Weights of a small transformer language model.
Architecture: rotary positions, no biases in attention or MLP.
Training: a variant of SOAP for these matrices, 277M tokens, 4491 steps.
Each number is 50 + 12 x the weight over its row's rms, rounded and kept within 0 to 99. Layers, rows and columns count from 0. The size before them is the row's rms in percent of the matrix's.

# layer 4 MLP gate, 1280x320, rms 0.138, rows 1055-1098, columns 0-159
105:58 27 32 54 26 56 24 31 52 59 47 46 73 41 46 30 52 51 51 52 46 69 37 56 51 41 48 31 21 75 45 52 77 61 53 52 47 64 44 53 63 38 61 57 49 46 35 55 55 51 36 40 71 29 46 44 36 65 44 81 49 56 43 61 19 47 50 47 50 44 46 47 30 50 38 55 58 52 39 57 48 57 46 58 49 52 54 67 50 43 58 68 36 60 54 56 57 55 60 51 45 48 33 54 54 27 58 54 47 62 48 45 37 19 34 64 58 68 46 64 57 35 53 67 44 32 47 66 46 40 59 43 30 61 57 30 60 66 58 52 41 47 57 39 40 60 58 32 37 37 57 49 29 38 38 54 58 51 43 48
102:41 52 25 42 34 57 53 46 34 60 57 55 32 48 72 57 49 56 56 51 52 48 61 53 54 66 25 45 65 57 39 64 42 61 45 46 45 40 41 33 45 38 46 51 51 58 47 52 51 31 62 30 48 34 58 60 54 45 65 59 41 57 74 51 53 61 43 43 59 61 61 43 47 54 55 50 68 71 38 77 55 46 35 61 63 44 27 64 49 47 52 52 53 43 62 57 49 56 49 48 87 60 56 39 36 42 35 56 53 44 48 49 58 38 52 84 46 49 65 47 59 44 38 55 45 61 46 46 40 38 56 52 43 59 43 57 57 39 24 53 36 53 48 33 36 37 55 55 53 41 28 33 33 59 65 37 73 60 44 15
093:25 54 72 47 47 50 55 41 53 38 35 36 58 60 42 39 52 39 44 70 48 50 46 42 56 67 52 61 43 45 46 35 51 46 52 65 36 43 61 38 80 81 33 51 51 42 32 43 56 60 63 59 44 49 78 47 40 73 54 51 41 52 57 46 64 53 39 44 49 50 42 48 59 32 71 31 54 39 42 38 52 56 57 51 56 39 59 47 38 67 70 55 57 52 65 53 37 50 46 58 49 50 44 44 59 56 65 28 45 70 83 61 46 34 73 56 66 57 50 49 22 47 63 65 34 44 68 15 57 41 42 40 60 65 49 58 57 60 47 53 45 69 61 25 07 27 52 41 50 54 41 54 48 63 61 64 64 40 60 34
100:53 35 43 40 54 45 50 48 56 50 53 48 50 44 19 62 43 36 65 46 74 19 56 77 48 70 59 43 51 39 40 60 52 65 46 55 43 44 38 35 54 60 61 51 58 51 49 73 53 39 54 54 67 61 36 31 43 66 80 44 49 68 52 67 43 38 42 57 44 40 56 46 27 28 51 42 64 33 47 51 48 68 68 51 44 52 39 57 57 51 42 55 48 48 46 26 61 33 77 38 52 44 40 44 71 45 60 44 49 46 50 61 35 55 65 26 44 49 55 58 51 27 57 49 42 48 76 47 48 88 64 39 61 85 50 42 65 56 38 63 54 45 40 44 25 50 55 41 63 38 62 53 62 35 65 69 48 79 61 19
102:56 45 74 42 31 39 43 54 57 69 44 65 52 58 64 35 42 55 73 47 56 46 73 41 61 60 43 61 63 60 55 51 35 50 50 65 50 43 45 40 62 37 41 35 33 43 51 44 40 56 34 33 51 44 53 59 57 53 62 65 79 60 37 44 51 51 62 38 60 59 49 49 52 57 34 47 40 66 41 45 50 42 38 56 55 38 32 52 60 47 55 55 56 35 52 63 39 60 36 75 64 42 48 45 50 41 34 39 45 55 78 35 49 42 34 22 57 57 50 49 45 65 58 39 30 28 35 44 84 53 49 64 47 38 57 56 49 46 54 29 50 25 22 33 33 63 54 70 60 38 58 28 42 57 44 45 34 53 52 85
108:51 41 41 51 46 28 47 38 53 53 55 53 48 29 43 35 68 29 43 73 26 50 49 52 44 36 44 53 54 41 36 75 35 48 59 79 63 43 51 49 65 70 55 61 38 35 44 54 58 42 61 33 53 42 75 43 67 55 59 52 53 61 34 53 61 69 35 40 43 61 51 69 37 52 46 57 47 63 51 40 66 34 34 52 43 60 23 42 65 73 50 48 49 73 43 28 63 86 25 36 66 72 54 40 48 54 26 47 46 48 48 62 40 57 45 52 49 49 46 50 43 65 33 53 51 48 61 55 29 59 49 51 54 49 51 31 41 19 50 51 68 44 60 43 50 62 71 59 44 51 72 24 52 49 52 48 45 42 56 51
103:51 50 40 49 57 50 53 59 37 47 57 46 60 77 63 61 76 53 63 45 53 49 56 54 41 56 55 64 36 58 45 42 41 48 42 27 55 56 70 44 50 36 38 52 31 60 39 27 44 71 60 46 50 67 28 52 44 62 72 47 58 57 47 54 33 49 57 32 47 57 40 58 48 56 29 45 54 59 09 47 76 50 35 69 63 58 61 44 34 32 43 72 55 61 49 33 65 56 43 57 48 46 37 57 52 54 64 51 76 30 83 46 50 36 38 46 37 57 60 40 94 64 36 26 63 67 58 39 56 69 63 58 42 57 55 36 57 47 42 42 54 54 48 48 50 59 63 52 63 39 53 53 59 53 64 61 46 56 60 74
098:38 56 46 43 50 57 45 28 60 63 36 38 60 38 29 45 44 39 54 50 32 71 33 57 42 79 64 35 45 47 31 38 47 41 42 46 46 08 47 67 44 31 46 38 50 65 52 59 60 44 53 30 54 49 39 66 57 35 63 31 41 61 66 57 32 51 50 41 58 56 37 66 56 30 50 60 66 47 58 45 42 56 70 51 55 55 43 55 47 68 63 44 49 66 51 44 26 53 62 63 84 51 39 56 47 51 48 37 52 56 56 40 52 35 51 55 67 44 38 56 54 51 57 57 25 39 51 59 35 67 46 42 38 37 52 41 49 59 72 68 42 40 39 52 38 41 57 65 71 37 55 62 50 77 23 61 39 61 58 48
093:47 55 38 51 34 60 55 56 73 32 55 47 56 41 47 45 66 74 56 52 50 44 54 56 41 57 50 56 45 65 76 35 54 58 42 44 80 59 57 53 72 47 51 61 53 71 41 42 46 57 46 53 39 47 29 53 65 51 17 56 41 50 55 41 47 62 35 50 55 37 61 69 46 62 41 46 67 40 51 55 55 52 43 49 17 55 46 54 47 36 37 50 55 58 69 31 38 63 32 43 40 33 64 61 48 44 56 33 46 53 47 36 42 43 42 46 65 56 56 82 62 56 30 49 42 30 33 59 38 40 57 43 55 55 65 37 75 29 69 72 53 52 26 49 26 45 59 60 58 34 43 62 73 53 41 68 63 31 53 68
100:58 60 47 50 48 59 64 62 44 50 40 33 58 34 41 56 66 69 35 39 54 65 32 59 55 41 54 48 55 51 66 26 58 53 56 54 47 25 59 44 42 63 49 58 44 48 49 45 54 49 42 50 63 74 46 51 62 52 47 62 72 35 40 46 52 55 52 23 64 32 54 59 60 55 59 60 44 36 54 46 52 71 59 48 34 56 43 42 47 50 45 52 41 51 44 38 68 54 54 58 68 65 53 49 43 55 58 64 60 44 47 69 54 39 53 38 46 77 65 64 44 55 59 54 37 36 37 35 48 50 46 65 63 54 63 57 27 49 51 44 60 29 70 43 54 64 60 74 43 48 51 51 65 36 45 49 57 60 48 29
105:46 67 32 36 44 27 46 30 49 45 56 72 71 61 53 45 32 51 43 46 41 63 52 56 40 36 49 34 56 69 66 58 69 57 58 47 66 59 50 40 69 71 54 60 37 53 14 45 53 63 42 37 45 47 61 40 31 74 43 49 72 68 40 65 45 47 44 47 62 37 48 48 53 49 39 55 60 20 58 41 40 47 44 42 31 39 29 44 40 57 51 46 57 55 39 61 37 66 37 59 44 53 48 50 53 48 40 57 52 45 55 47 46 50 53 73 52 41 57 38 50 54 33 36 51 26 65 60 36 25 38 69 40 49 67 36 57 52 51 44 51 49 46 51 53 62 27 49 35 41 41 54 40 39 79 62 59 60 60 60
100:65 57 46 44 45 41 35 49 51 60 63 68 41 74 52 49 53 35 59 79 48 49 72 54 58 50 56 56 52 54 57 50 33 26 41 45 58 47 41 60 51 66 27 68 56 66 54 50 52 35 53 43 62 71 35 41 52 48 41 67 47 40 65 45 71 51 42 53 49 67 40 36 44 47 56 47 50 48 55 59 38 39 59 50 27 38 42 56 35 57 51 55 42 49 56 46 47 31 47 67 36 44 46 81 64 47 30 38 55 52 44 34 70 39 51 39 51 51 35 60 26 35 63 12 57 41 56 28 47 44 43 80 46 57 54 59 47 50 50 50 54 22 36 35 76 63 47 54 56 49 69 40 59 26 28 47 76 40 49 35
107:21 60 26 45 78 68 55 51 36 39 41 49 37 47 54 66 41 43 44 60 43 41 56 48 66 48 55 63 79 60 34 60 44 59 43 37 56 42 63 50 35 54 52 29 60 41 70 52 48 42 62 59 65 49 53 40 31 66 71 48 64 55 73 51 61 38 61 57 48 55 53 31 54 40 39 72 43 65 25 59 31 63 50 44 64 37 53 38 46 48 29 48 28 66 42 38 29 34 69 51 61 47 76 54 56 49 38 66 39 48 50 56 32 44 14 43 49 63 56 56 44 46 51 50 45 43 45 59 48 51 61 70 49 55 35 57 49 40 47 60 57 68 40 49 48 54 51 58 52 64 72 45 84 40 38 44 39 51 39 56
100:48 70 54 32 47 47 56 59 22 45 64 37 34 59 38 34 54 50 36 45 53 52 41 08 57 52 43 62 63 60 50 32 72 56 36 35 44 58 47 58 56 58 45 40 54 44 50 41 40 64 69 39 71 34 64 65 63 71 51 40 46 42 62 52 47 36 39 59 67 47 36 31 35 44 23 65 57 52 39 64 20 45 57 61 47 48 51 55 58 43 52 71 47 51 53 50 54 43 49 51 52 61 61 52 38 50 51 51 53 63 42 43 58 45 38 46 41 55 59 52 78 74 48 81 37 44 60 44 71 69 53 56 83 46 59 43 59 26 57 62 37 32 61 34 40 45 53 40 57 42 19 39 54 47 52 44 41 44 55 54
096:37 40 55 39 49 57 56 50 55 50 65 44 57 63 64 48 62 40 50 55 41 39 56 43 64 45 36 31 61 64 46 54 47 81 62 51 27 81 77 55 45 50 62 49 73 47 45 39 48 64 56 31 40 66 42 36 44 64 26 57 62 44 51 56 48 69 61 42 62 43 47 54 42 59 54 63 31 57 72 82 61 50 56 35 48 64 72 73 49 53 60 51 56 35 43 32 63 41 48 47 58 32 62 50 59 68 52 51 66 58 57 66 58 36 47 47 64 48 60 58 39 34 59 52 56 45 57 49 50 62 37 35 40 64 30 26 49 45 63 53 53 62 35 55 48 50 48 43 61 50 39 53 67 65 38 40 83 46 53 57
099:49 56 75 48 41 47 76 41 48 54 51 62 44 61 32 56 51 42 48 68 57 44 46 45 32 15 52 59 66 52 53 40 51 55 58 23 71 49 62 34 60 55 75 71 49 45 30 60 51 42 50 36 44 53 52 42 46 69 32 34 46 42 57 52 47 52 40 48 71 55 53 68 33 48 29 24 40 74 56 43 33 45 33 46 44 47 64 40 35 51 70 47 42 52 48 34 36 55 47 54 37 31 26 64 53 37 36 69 58 32 39 60 62 61 45 55 64 45 74 45 59 54 60 47 46 57 70 38 45 56 48 66 60 30 35 61 68 40 67 54 55 54 49 60 40 40 56 24 75 35 22 53 50 45 48 63 42 34 68 31
102:59 45 60 62 59 40 61 31 31 59 42 57 49 81 43 54 56 33 52 47 58 62 31 49 46 54 59 45 56 58 66 68 50 60 43 53 48 53 48 51 60 50 62 58 53 60 48 67 45 55 37 59 56 64 56 42 46 54 54 75 52 46 57 54 78 51 55 46 59 70 54 63 34 52 31 38 48 65 53 39 63 41 42 51 42 35 58 55 61 32 55 50 54 40 58 45 69 42 78 34 31 45 52 53 64 42 48 44 43 44 44 51 74 56 30 54 37 51 67 63 51 33 70 57 55 35 83 49 59 62 41 53 67 48 58 44 31 53 45 47 59 34 27 53 41 52 58 59 45 07 46 48 35 46 58 26 55 50 54 50
100:45 60 40 78 38 40 67 62 45 33 54 56 57 63 51 30 46 51 45 56 65 37 58 41 58 58 47 53 60 50 55 47 48 55 46 42 42 46 32 51 46 61 46 64 45 44 44 28 78 57 39 65 36 66 57 80 37 54 55 36 53 64 22 49 48 51 53 40 53 37 63 61 53 57 38 44 38 67 54 55 48 51 32 71 31 43 49 59 45 60 33 59 27 56 40 44 54 42 28 66 64 69 19 68 33 63 40 53 34 38 31 64 63 49 71 67 68 50 24 31 44 42 50 52 34 49 51 52 51 56 48 68 32 40 31 56 63 42 30 62 63 45 51 61 41 46 58 47 48 59 62 48 47 53 68 46 52 74 46 62
104:66 45 68 43 63 47 62 56 60 53 57 44 52 63 53 56 62 39 71 54 48 43 49 52 37 41 58 52 54 75 46 44 73 39 60 75 55 58 32 51 46 56 44 51 34 58 44 44 60 70 40 70 47 58 46 50 59 55 44 34 55 59 65 47 67 47 73 57 58 31 59 58 60 58 36 37 75 54 39 61 66 39 52 64 55 61 52 67 45 63 54 45 50 49 49 68 66 26 43 56 65 51 76 39 50 61 45 34 45 43 60 56 61 66 62 63 50 63 24 36 42 57 54 51 64 18 54 37 51 72 41 51 63 62 49 46 44 47 46 38 40 60 51 50 55 41 64 43 63 38 66 53 54 43 51 66 71 62 55 48
097:38 43 68 33 47 38 35 55 62 51 67 23 56 47 46 20 47 62 35 54 42 47 48 45 46 64 59 34 43 32 45 45 41 71 42 72 44 43 42 61 60 57 26 73 48 59 57 57 59 55 50 22 55 81 57 62 67 42 62 63 34 52 72 63 62 49 47 32 39 53 47 44 46 58 37 42 60 59 56 63 59 61 54 46 41 37 67 48 34 26 43 75 28 35 42 64 59 49 71 34 59 64 25 49 73 39 49 57 44 46 47 44 48 53 51 45 53 40 27 48 58 67 36 50 27 45 53 37 54 53 30 68 53 38 61 73 53 49 47 77 56 55 54 49 63 42 50 60 52 30 50 52 44 43 34 46 42 45 57 62
100:55 57 42 54 29 48 59 58 55 38 56 47 49 45 41 65 38 66 44 42 55 53 11 41 50 50 67 49 55 55 76 57 43 27 34 53 58 56 65 69 64 35 51 40 40 26 47 61 46 56 22 47 68 55 43 51 41 65 47 60 37 54 47 46 44 55 76 47 16 50 50 48 60 54 30 63 68 48 28 32 50 55 39 44 58 64 49 52 50 49 63 43 56 53 34 58 48 48 48 67 59 43 35 58 46 21 52 44 53 39 50 58 68 63 36 38 47 46 57 53 62 51 29 65 69 39 62 49 59 41 55 58 35 42 54 61 41 48 51 72 40 70 57 49 41 58 66 43 40 33 50 55 36 42 52 55 42 43 54 70
096:46 48 78 40 49 60 49 36 36 44 25 64 53 49 35 75 52 70 48 66 38 52 50 61 49 39 57 48 31 46 54 56 45 54 34 58 44 54 45 59 36 67 61 57 39 54 49 23 51 58 40 71 53 65 59 48 45 63 53 54 32 61 27 58 47 62 49 54 31 47 47 37 61 49 56 45 57 67 49 54 30 53 45 53 44 58 44 42 73 69 42 61 45 44 56 72 58 51 49 41 47 64 58 42 39 23 38 26 52 59 76 63 38 42 55 40 34 48 63 63 44 41 37 48 36 65 44 40 60 57 27 47 43 48 36 63 47 46 58 61 46 66 41 42 54 64 39 58 45 48 50 13 51 30 49 61 57 70 32 36
104:45 67 47 37 36 58 46 52 69 24 50 47 59 62 52 35 47 54 39 63 40 60 47 48 37 57 44 46 66 68 51 62 58 48 68 53 49 24 49 45 51 33 70 64 41 49 56 77 46 62 56 50 58 41 40 46 36 43 60 66 67 58 47 37 50 49 56 45 48 30 37 57 53 35 52 52 55 35 48 68 22 42 44 57 45 26 54 54 63 49 55 55 51 48 40 56 70 61 60 52 49 63 31 30 31 46 65 29 26 41 53 39 47 48 37 64 39 30 59 73 53 36 38 49 53 39 47 31 59 46 40 67 30 45 50 54 42 54 70 39 48 38 42 45 51 45 51 50 45 40 49 50 58 40 52 59 45 48 54 44
095:56 44 40 46 41 62 53 56 44 55 57 38 66 49 60 63 45 67 53 42 30 54 63 73 55 61 49 35 37 66 68 56 51 38 25 56 46 42 34 29 26 62 22 21 46 53 52 36 60 74 58 46 47 52 44 53 67 73 29 39 51 49 45 36 60 52 52 53 27 39 50 53 34 38 27 57 53 38 28 62 48 43 37 58 61 27 63 49 43 17 60 53 37 65 50 43 59 52 31 44 53 60 51 40 28 76 69 28 47 49 52 70 52 56 40 47 46 57 47 55 54 50 53 75 55 45 60 48 51 40 73 56 50 47 52 36 65 44 69 43 26 53 47 58 67 69 47 52 45 28 43 49 59 65 43 68 58 45 31 68
087:42 67 42 58 39 40 62 54 57 58 66 50 50 68 53 62 38 47 64 39 69 47 60 79 47 47 51 46 44 69 54 50 50 55 54 38 42 49 79 59 38 58 40 37 50 41 42 80 53 62 55 42 48 46 51 63 59 89 54 75 41 74 74 38 56 46 34 52 64 35 66 38 44 33 33 58 47 71 49 48 33 64 50 56 49 53 60 49 54 69 62 54 53 56 35 54 36 64 63 56 69 51 70 56 41 44 52 36 47 62 66 41 64 73 77 46 67 57 67 53 51 44 56 51 41 51 44 51 63 34 51 49 67 64 60 62 44 69 59 44 40 60 31 59 42 54 21 58 41 46 39 56 27 58 68 61 67 59 68 50
104:65 51 48 45 66 52 47 32 52 62 55 77 40 38 43 71 43 50 46 42 58 58 65 50 66 58 40 43 39 63 67 06 45 56 50 46 52 43 43 43 49 53 41 78 41 57 40 61 47 53 51 74 44 47 48 38 33 43 42 60 47 57 66 47 56 53 39 49 37 59 67 66 73 71 39 34 37 56 34 63 58 52 57 51 71 43 37 37 48 50 64 45 23 55 71 19 53 42 69 44 47 43 43 60 42 76 67 49 77 24 50 42 53 64 45 45 48 60 49 78 55 46 50 43 63 44 50 31 58 57 16 52 37 61 52 40 47 54 59 43 56 22 76 27 55 29 52 51 58 50 47 65 48 57 60 28 57 48 50 41
100:50 63 44 34 62 64 61 41 64 45 44 75 37 56 65 43 38 52 59 49 49 46 38 39 55 73 60 74 48 53 56 57 29 69 37 87 73 59 56 72 27 51 62 40 53 39 53 85 31 26 72 39 53 38 69 56 53 49 50 28 44 67 46 20 41 61 47 61 49 46 52 56 35 45 43 46 51 47 36 47 36 52 55 50 41 56 39 42 71 49 52 57 52 73 52 60 61 48 55 46 54 66 53 44 41 58 13 47 30 60 57 56 45 60 42 50 21 48 60 36 48 43 47 60 64 36 45 57 41 71 57 60 53 78 50 38 53 64 62 39 57 61 37 38 35 65 58 50 44 45 66 55 44 63 43 32 53 65 63 39
095:60 30 40 62 44 34 73 47 59 51 25 49 60 51 45 38 66 66 39 54 39 64 42 35 59 83 51 48 37 46 60 56 54 54 45 77 58 57 61 62 43 56 33 54 46 46 43 53 66 46 48 73 47 42 47 30 48 58 44 53 41 42 33 69 36 67 72 40 48 51 79 37 44 56 50 44 62 55 60 61 42 47 52 55 31 48 48 46 53 37 57 52 63 38 35 44 54 68 29 51 52 33 59 70 39 57 41 59 39 53 57 59 38 60 51 42 69 35 43 72 65 56 29 36 44 67 77 40 58 33 36 47 51 78 60 66 38 54 53 47 42 28 32 49 43 52 60 71 37 48 44 29 52 64 76 32 56 60 36 35
104:43 63 60 51 41 25 57 42 48 65 49 72 46 36 47 54 46 49 18 42 34 60 49 58 50 66 68 47 60 59 18 34 44 49 57 26 49 59 69 56 58 49 65 60 54 45 48 43 55 44 36 49 35 38 59 87 42 51 42 58 49 54 39 52 52 59 40 48 67 42 37 62 70 44 39 50 70 52 63 62 51 62 29 37 47 35 47 65 69 30 45 39 43 49 54 52 47 34 42 53 79 35 48 54 55 59 33 38 41 33 58 29 44 53 47 36 56 38 53 49 58 47 60 23 42 56 43 51 70 49 38 41 47 52 38 60 68 66 62 51 70 48 52 40 42 46 53 70 36 72 42 50 69 62 45 49 60 57 52 48
095:55 43 32 48 42 60 51 61 61 37 50 61 57 32 41 18 58 53 68 47 72 57 65 50 76 55 69 41 72 62 54 55 67 55 35 49 68 65 52 38 31 52 39 67 41 51 49 55 46 43 41 41 41 41 57 45 54 53 45 49 51 50 59 51 51 61 56 59 44 49 52 49 58 60 51 47 41 75 49 61 63 37 26 42 37 62 36 45 57 69 52 46 76 43 50 50 47 51 62 31 71 49 57 56 42 59 73 38 44 60 39 50 60 47 39 17 36 56 66 54 50 66 58 59 51 65 42 53 53 49 65 64 56 41 48 21 35 25 63 60 59 39 63 47 58 37 56 54 35 49 56 46 68 33 39 84 57 50 80 54
105:61 55 47 59 19 34 61 51 58 55 75 23 61 53 60 52 41 45 58 52 58 67 57 53 52 72 53 57 55 67 41 38 47 33 49 36 49 21 36 54 44 36 48 51 31 71 55 46 62 49 17 41 49 63 43 45 52 44 62 58 50 26 52 49 60 43 50 69 57 44 45 37 30 40 64 42 31 57 67 46 58 76 66 60 67 57 63 48 46 60 58 59 38 38 62 76 52 59 41 48 53 45 52 46 54 55 60 45 51 33 33 50 51 51 36 30 48 86 66 69 23 40 32 54 71 44 44 36 44 35 25 37 57 53 43 38 38 23 50 75 68 54 53 21 56 52 63 47 62 57 41 46 49 61 45 51 65 51 56 49
103:25 42 26 28 74 55 46 42 40 50 51 45 59 78 63 74 69 67 68 35 59 48 55 35 33 50 43 64 40 41 56 58 49 56 39 40 46 49 55 43 44 61 35 59 55 46 44 44 56 57 17 25 78 39 54 45 77 35 53 46 39 44 57 43 36 51 59 59 36 49 45 39 56 55 44 29 57 43 60 73 33 72 48 55 47 58 76 51 29 53 50 60 45 46 73 57 57 51 53 35 48 66 69 43 37 38 49 60 31 58 65 64 62 44 51 57 52 59 34 50 68 36 56 52 31 46 66 49 50 53 53 43 69 47 44 30 51 37 36 35 43 62 42 46 56 29 48 32 52 31 53 52 60 60 47 40 53 46 65 40
092:57 69 65 45 61 43 49 41 42 54 51 48 50 66 35 58 47 57 54 69 60 64 50 62 47 46 34 60 66 53 60 54 43 46 40 23 56 38 48 60 58 45 66 44 49 54 62 57 60 60 52 67 69 53 38 55 77 77 63 55 59 40 51 37 63 50 57 54 54 48 49 53 59 44 47 45 29 52 49 43 51 56 42 49 62 69 53 68 65 15 68 71 37 53 59 50 63 45 52 43 71 50 61 64 44 63 38 35 49 39 48 62 56 41 37 68 66 32 58 50 65 50 53 59 38 78 53 38 46 68 57 58 38 52 64 62 44 48 25 33 48 65 65 59 23 55 25 80 57 37 34 51 34 60 40 45 60 29 61 45
101:61 38 47 66 65 52 34 46 35 18 48 48 62 66 53 70 63 42 55 25 91 43 44 52 51 40 65 40 48 49 35 30 54 60 54 66 54 52 55 49 45 52 52 51 53 31 47 42 63 51 47 53 61 39 52 70 28 39 54 49 45 44 45 56 58 57 39 58 52 41 65 50 48 44 46 47 52 61 41 36 51 49 61 75 34 63 54 72 44 51 39 45 34 43 66 36 44 37 32 76 72 29 62 47 34 49 53 56 45 18 54 50 31 80 67 50 40 43 37 65 48 59 43 54 40 72 64 35 43 46 49 71 51 44 63 57 50 69 39 36 51 43 44 49 54 67 69 39 55 63 60 64 67 41 48 36 32 41 48 49
106:73 51 37 40 40 35 41 29 56 47 56 65 56 48 43 46 50 46 60 50 65 38 56 63 48 58 38 47 58 55 50 46 39 72 38 58 45 41 65 59 19 67 41 40 37 55 52 37 65 59 53 66 39 52 53 59 58 73 49 62 34 56 46 47 46 66 36 45 46 60 56 32 51 49 54 63 46 56 35 40 40 64 40 50 40 48 16 57 32 44 55 40 47 52 50 54 52 39 35 50 45 55 43 48 71 37 51 35 57 47 57 31 57 44 66 66 52 87 66 55 26 52 67 55 42 36 45 59 63 48 69 56 34 53 66 58 37 62 50 28 63 44 57 72 68 56 65 70 63 76 55 37 61 59 58 50 49 67 42 64
104:48 60 52 49 23 37 28 32 63 31 63 73 48 62 69 58 40 49 52 54 40 54 43 59 45 54 72 49 39 38 14 34 58 74 62 49 59 48 46 37 59 42 56 59 49 67 53 60 59 49 62 50 35 55 47 64 53 65 47 63 55 65 39 66 54 49 62 39 49 60 62 17 39 55 51 25 47 49 33 65 44 65 26 30 13 59 45 57 48 54 51 58 52 57 61 32 79 38 46 23 48 47 54 60 57 53 49 45 31 47 32 48 58 64 45 72 80 62 71 48 48 47 52 55 28 38 57 57 46 36 34 55 53 53 63 55 54 49 52 39 46 55 61 51 61 44 48 54 50 70 42 81 59 53 61 44 42 71 53 37
100:49 56 27 52 54 47 54 56 43 45 53 61 45 56 43 51 88 40 34 50 66 44 45 57 45 48 37 50 26 54 49 44 63 39 47 40 34 44 81 51 71 53 46 54 78 39 49 48 59 63 52 54 68 46 57 50 39 60 64 36 60 31 27 67 53 58 61 48 43 53 60 61 30 38 62 33 70 29 41 19 27 78 67 43 52 57 58 43 58 63 57 51 39 32 68 63 48 53 41 59 37 35 70 31 37 41 46 43 34 47 54 47 38 54 28 37 65 39 52 71 66 48 51 39 76 34 58 47 54 36 62 58 40 56 60 59 43 52 54 49 56 45 51 55 49 77 40 53 43 55 55 61 38 45 62 46 37 36 37 63
097:61 43 54 41 24 50 35 48 70 57 57 28 45 47 36 43 52 27 45 49 51 67 57 42 61 63 45 77 50 58 36 63 38 49 57 59 69 28 39 57 51 42 50 40 71 41 49 61 48 52 60 33 28 59 64 65 41 60 56 53 52 39 42 42 44 58 63 32 33 60 35 40 38 44 67 58 58 53 44 53 39 40 41 48 49 41 37 62 50 52 61 48 36 76 39 44 56 45 56 50 45 30 53 73 47 53 48 56 58 45 46 36 67 45 67 55 34 55 29 43 75 75 31 57 46 53 44 42 49 49 33 37 71 69 42 76 32 57 36 49 53 50 39 45 50 57 59 66 54 51 29 60 54 29 58 48 47 50 65 47
096:57 35 45 25 56 50 25 50 56 30 58 76 47 53 57 57 55 47 69 43 56 46 38 54 58 49 54 39 62 46 69 66 53 39 46 69 62 43 44 38 62 29 46 66 03 62 67 40 38 45 73 61 55 60 42 65 51 52 84 72 49 44 61 56 38 45 56 43 57 38 51 56 39 35 61 56 58 62 35 49 48 31 38 42 34 62 41 39 35 38 57 38 47 41 55 47 31 48 67 46 51 64 58 78 67 57 35 56 57 62 64 48 49 33 52 42 37 52 50 57 55 54 49 46 46 58 38 47 63 33 60 42 42 51 80 51 47 32 51 50 59 33 47 48 67 40 37 40 43 35 72 50 65 69 54 53 53 37 32 51
099:41 37 56 33 44 49 65 46 30 46 53 56 56 39 51 58 59 40 41 71 40 55 39 71 68 33 42 23 39 73 34 58 46 44 32 62 75 52 60 48 28 50 31 44 53 31 45 60 52 56 54 50 27 53 20 50 54 53 47 41 53 42 54 64 50 75 44 78 44 44 55 12 63 42 70 46 30 68 47 47 51 56 46 49 44 54 55 57 72 24 46 63 67 54 48 51 46 33 60 54 60 42 48 46 54 60 66 48 55 34 49 48 48 59 44 33 44 38 55 43 53 54 38 58 45 54 44 33 52 47 52 47 32 49 44 47 48 60 63 61 42 52 40 53 48 44 49 51 48 59 58 49 56 44 56 37 55 66 56 62
097:44 50 65 43 51 65 53 51 30 47 58 66 57 47 35 47 60 56 65 52 59 48 19 65 42 70 45 44 55 50 28 34 60 64 44 62 55 33 39 50 20 52 49 55 70 61 56 48 43 46 36 56 42 27 31 47 58 57 26 39 59 61 56 55 44 57 52 39 53 74 51 52 44 58 67 48 63 51 47 43 57 64 49 53 47 60 52 49 59 37 65 78 58 56 56 46 59 59 18 52 51 55 32 46 42 31 47 48 59 59 56 69 31 62 56 50 74 49 43 40 63 52 31 71 30 81 56 55 50 52 71 45 33 45 65 43 61 67 64 25 44 53 31 76 30 51 54 59 43 42 70 44 57 31 61 47 40 50 49 65
098:54 48 64 50 49 59 55 68 42 60 54 49 63 54 41 62 49 25 43 38 58 56 58 56 40 45 49 50 36 49 59 70 42 57 55 68 54 55 71 61 66 54 62 15 56 34 50 60 53 43 32 24 54 59 35 55 27 34 63 42 61 54 34 49 61 49 61 35 28 31 43 40 49 53 66 20 47 47 52 42 70 50 39 53 41 55 44 28 24 59 38 30 37 46 55 66 50 35 50 52 36 68 33 54 43 54 44 59 75 56 43 56 45 46 41 37 65 54 29 61 58 56 63 43 36 45 48 50 37 38 47 62 46 61 59 58 62 46 38 41 48 45 53 52 59 44 44 65 54 59 36 22 42 45 36 43 62 55 58 39
113:62 43 41 40 27 33 33 64 47 46 58 51 89 47 48 47 36 59 63 37 53 58 34 49 57 51 58 57 41 55 42 63 42 66 58 43 53 50 33 48 39 56 56 50 53 42 51 74 55 51 53 59 57 75 34 56 49 62 63 56 58 56 56 51 54 41 71 59 65 31 69 46 47 51 27 52 44 66 43 55 60 57 64 56 59 62 57 49 65 50 48 41 56 45 36 23 37 62 62 44 55 59 58 46 42 42 58 63 62 57 38 49 42 51 37 51 18 57 53 52 69 39 45 31 41 49 46 48 40 34 44 51 62 59 45 36 78 60 30 63 55 39 54 29 65 60 63 44 70 50 45 53 47 41 59 54 30 62 59 64
103:41 44 52 42 23 50 47 40 41 69 44 54 27 44 28 48 61 53 57 74 33 56 57 57 73 43 56 53 48 46 47 19 39 53 63 50 47 44 37 56 39 51 45 37 41 46 57 79 62 49 55 48 71 43 71 43 61 59 40 39 50 48 70 21 49 72 67 42 44 65 43 56 70 35 47 67 67 61 43 59 48 75 50 56 50 38 48 37 67 49 40 60 66 43 51 33 54 37 55 62 70 90 53 60 57 46 65 43 52 52 14 38 57 49 54 64 45 38 40 06 60 29 42 51 42 39 34 55 47 51 67 51 65 37 49 47 39 43 50 60 39 46 69 61 62 48 55 52 41 43 65 49 61 54 61 41 41 60 61 46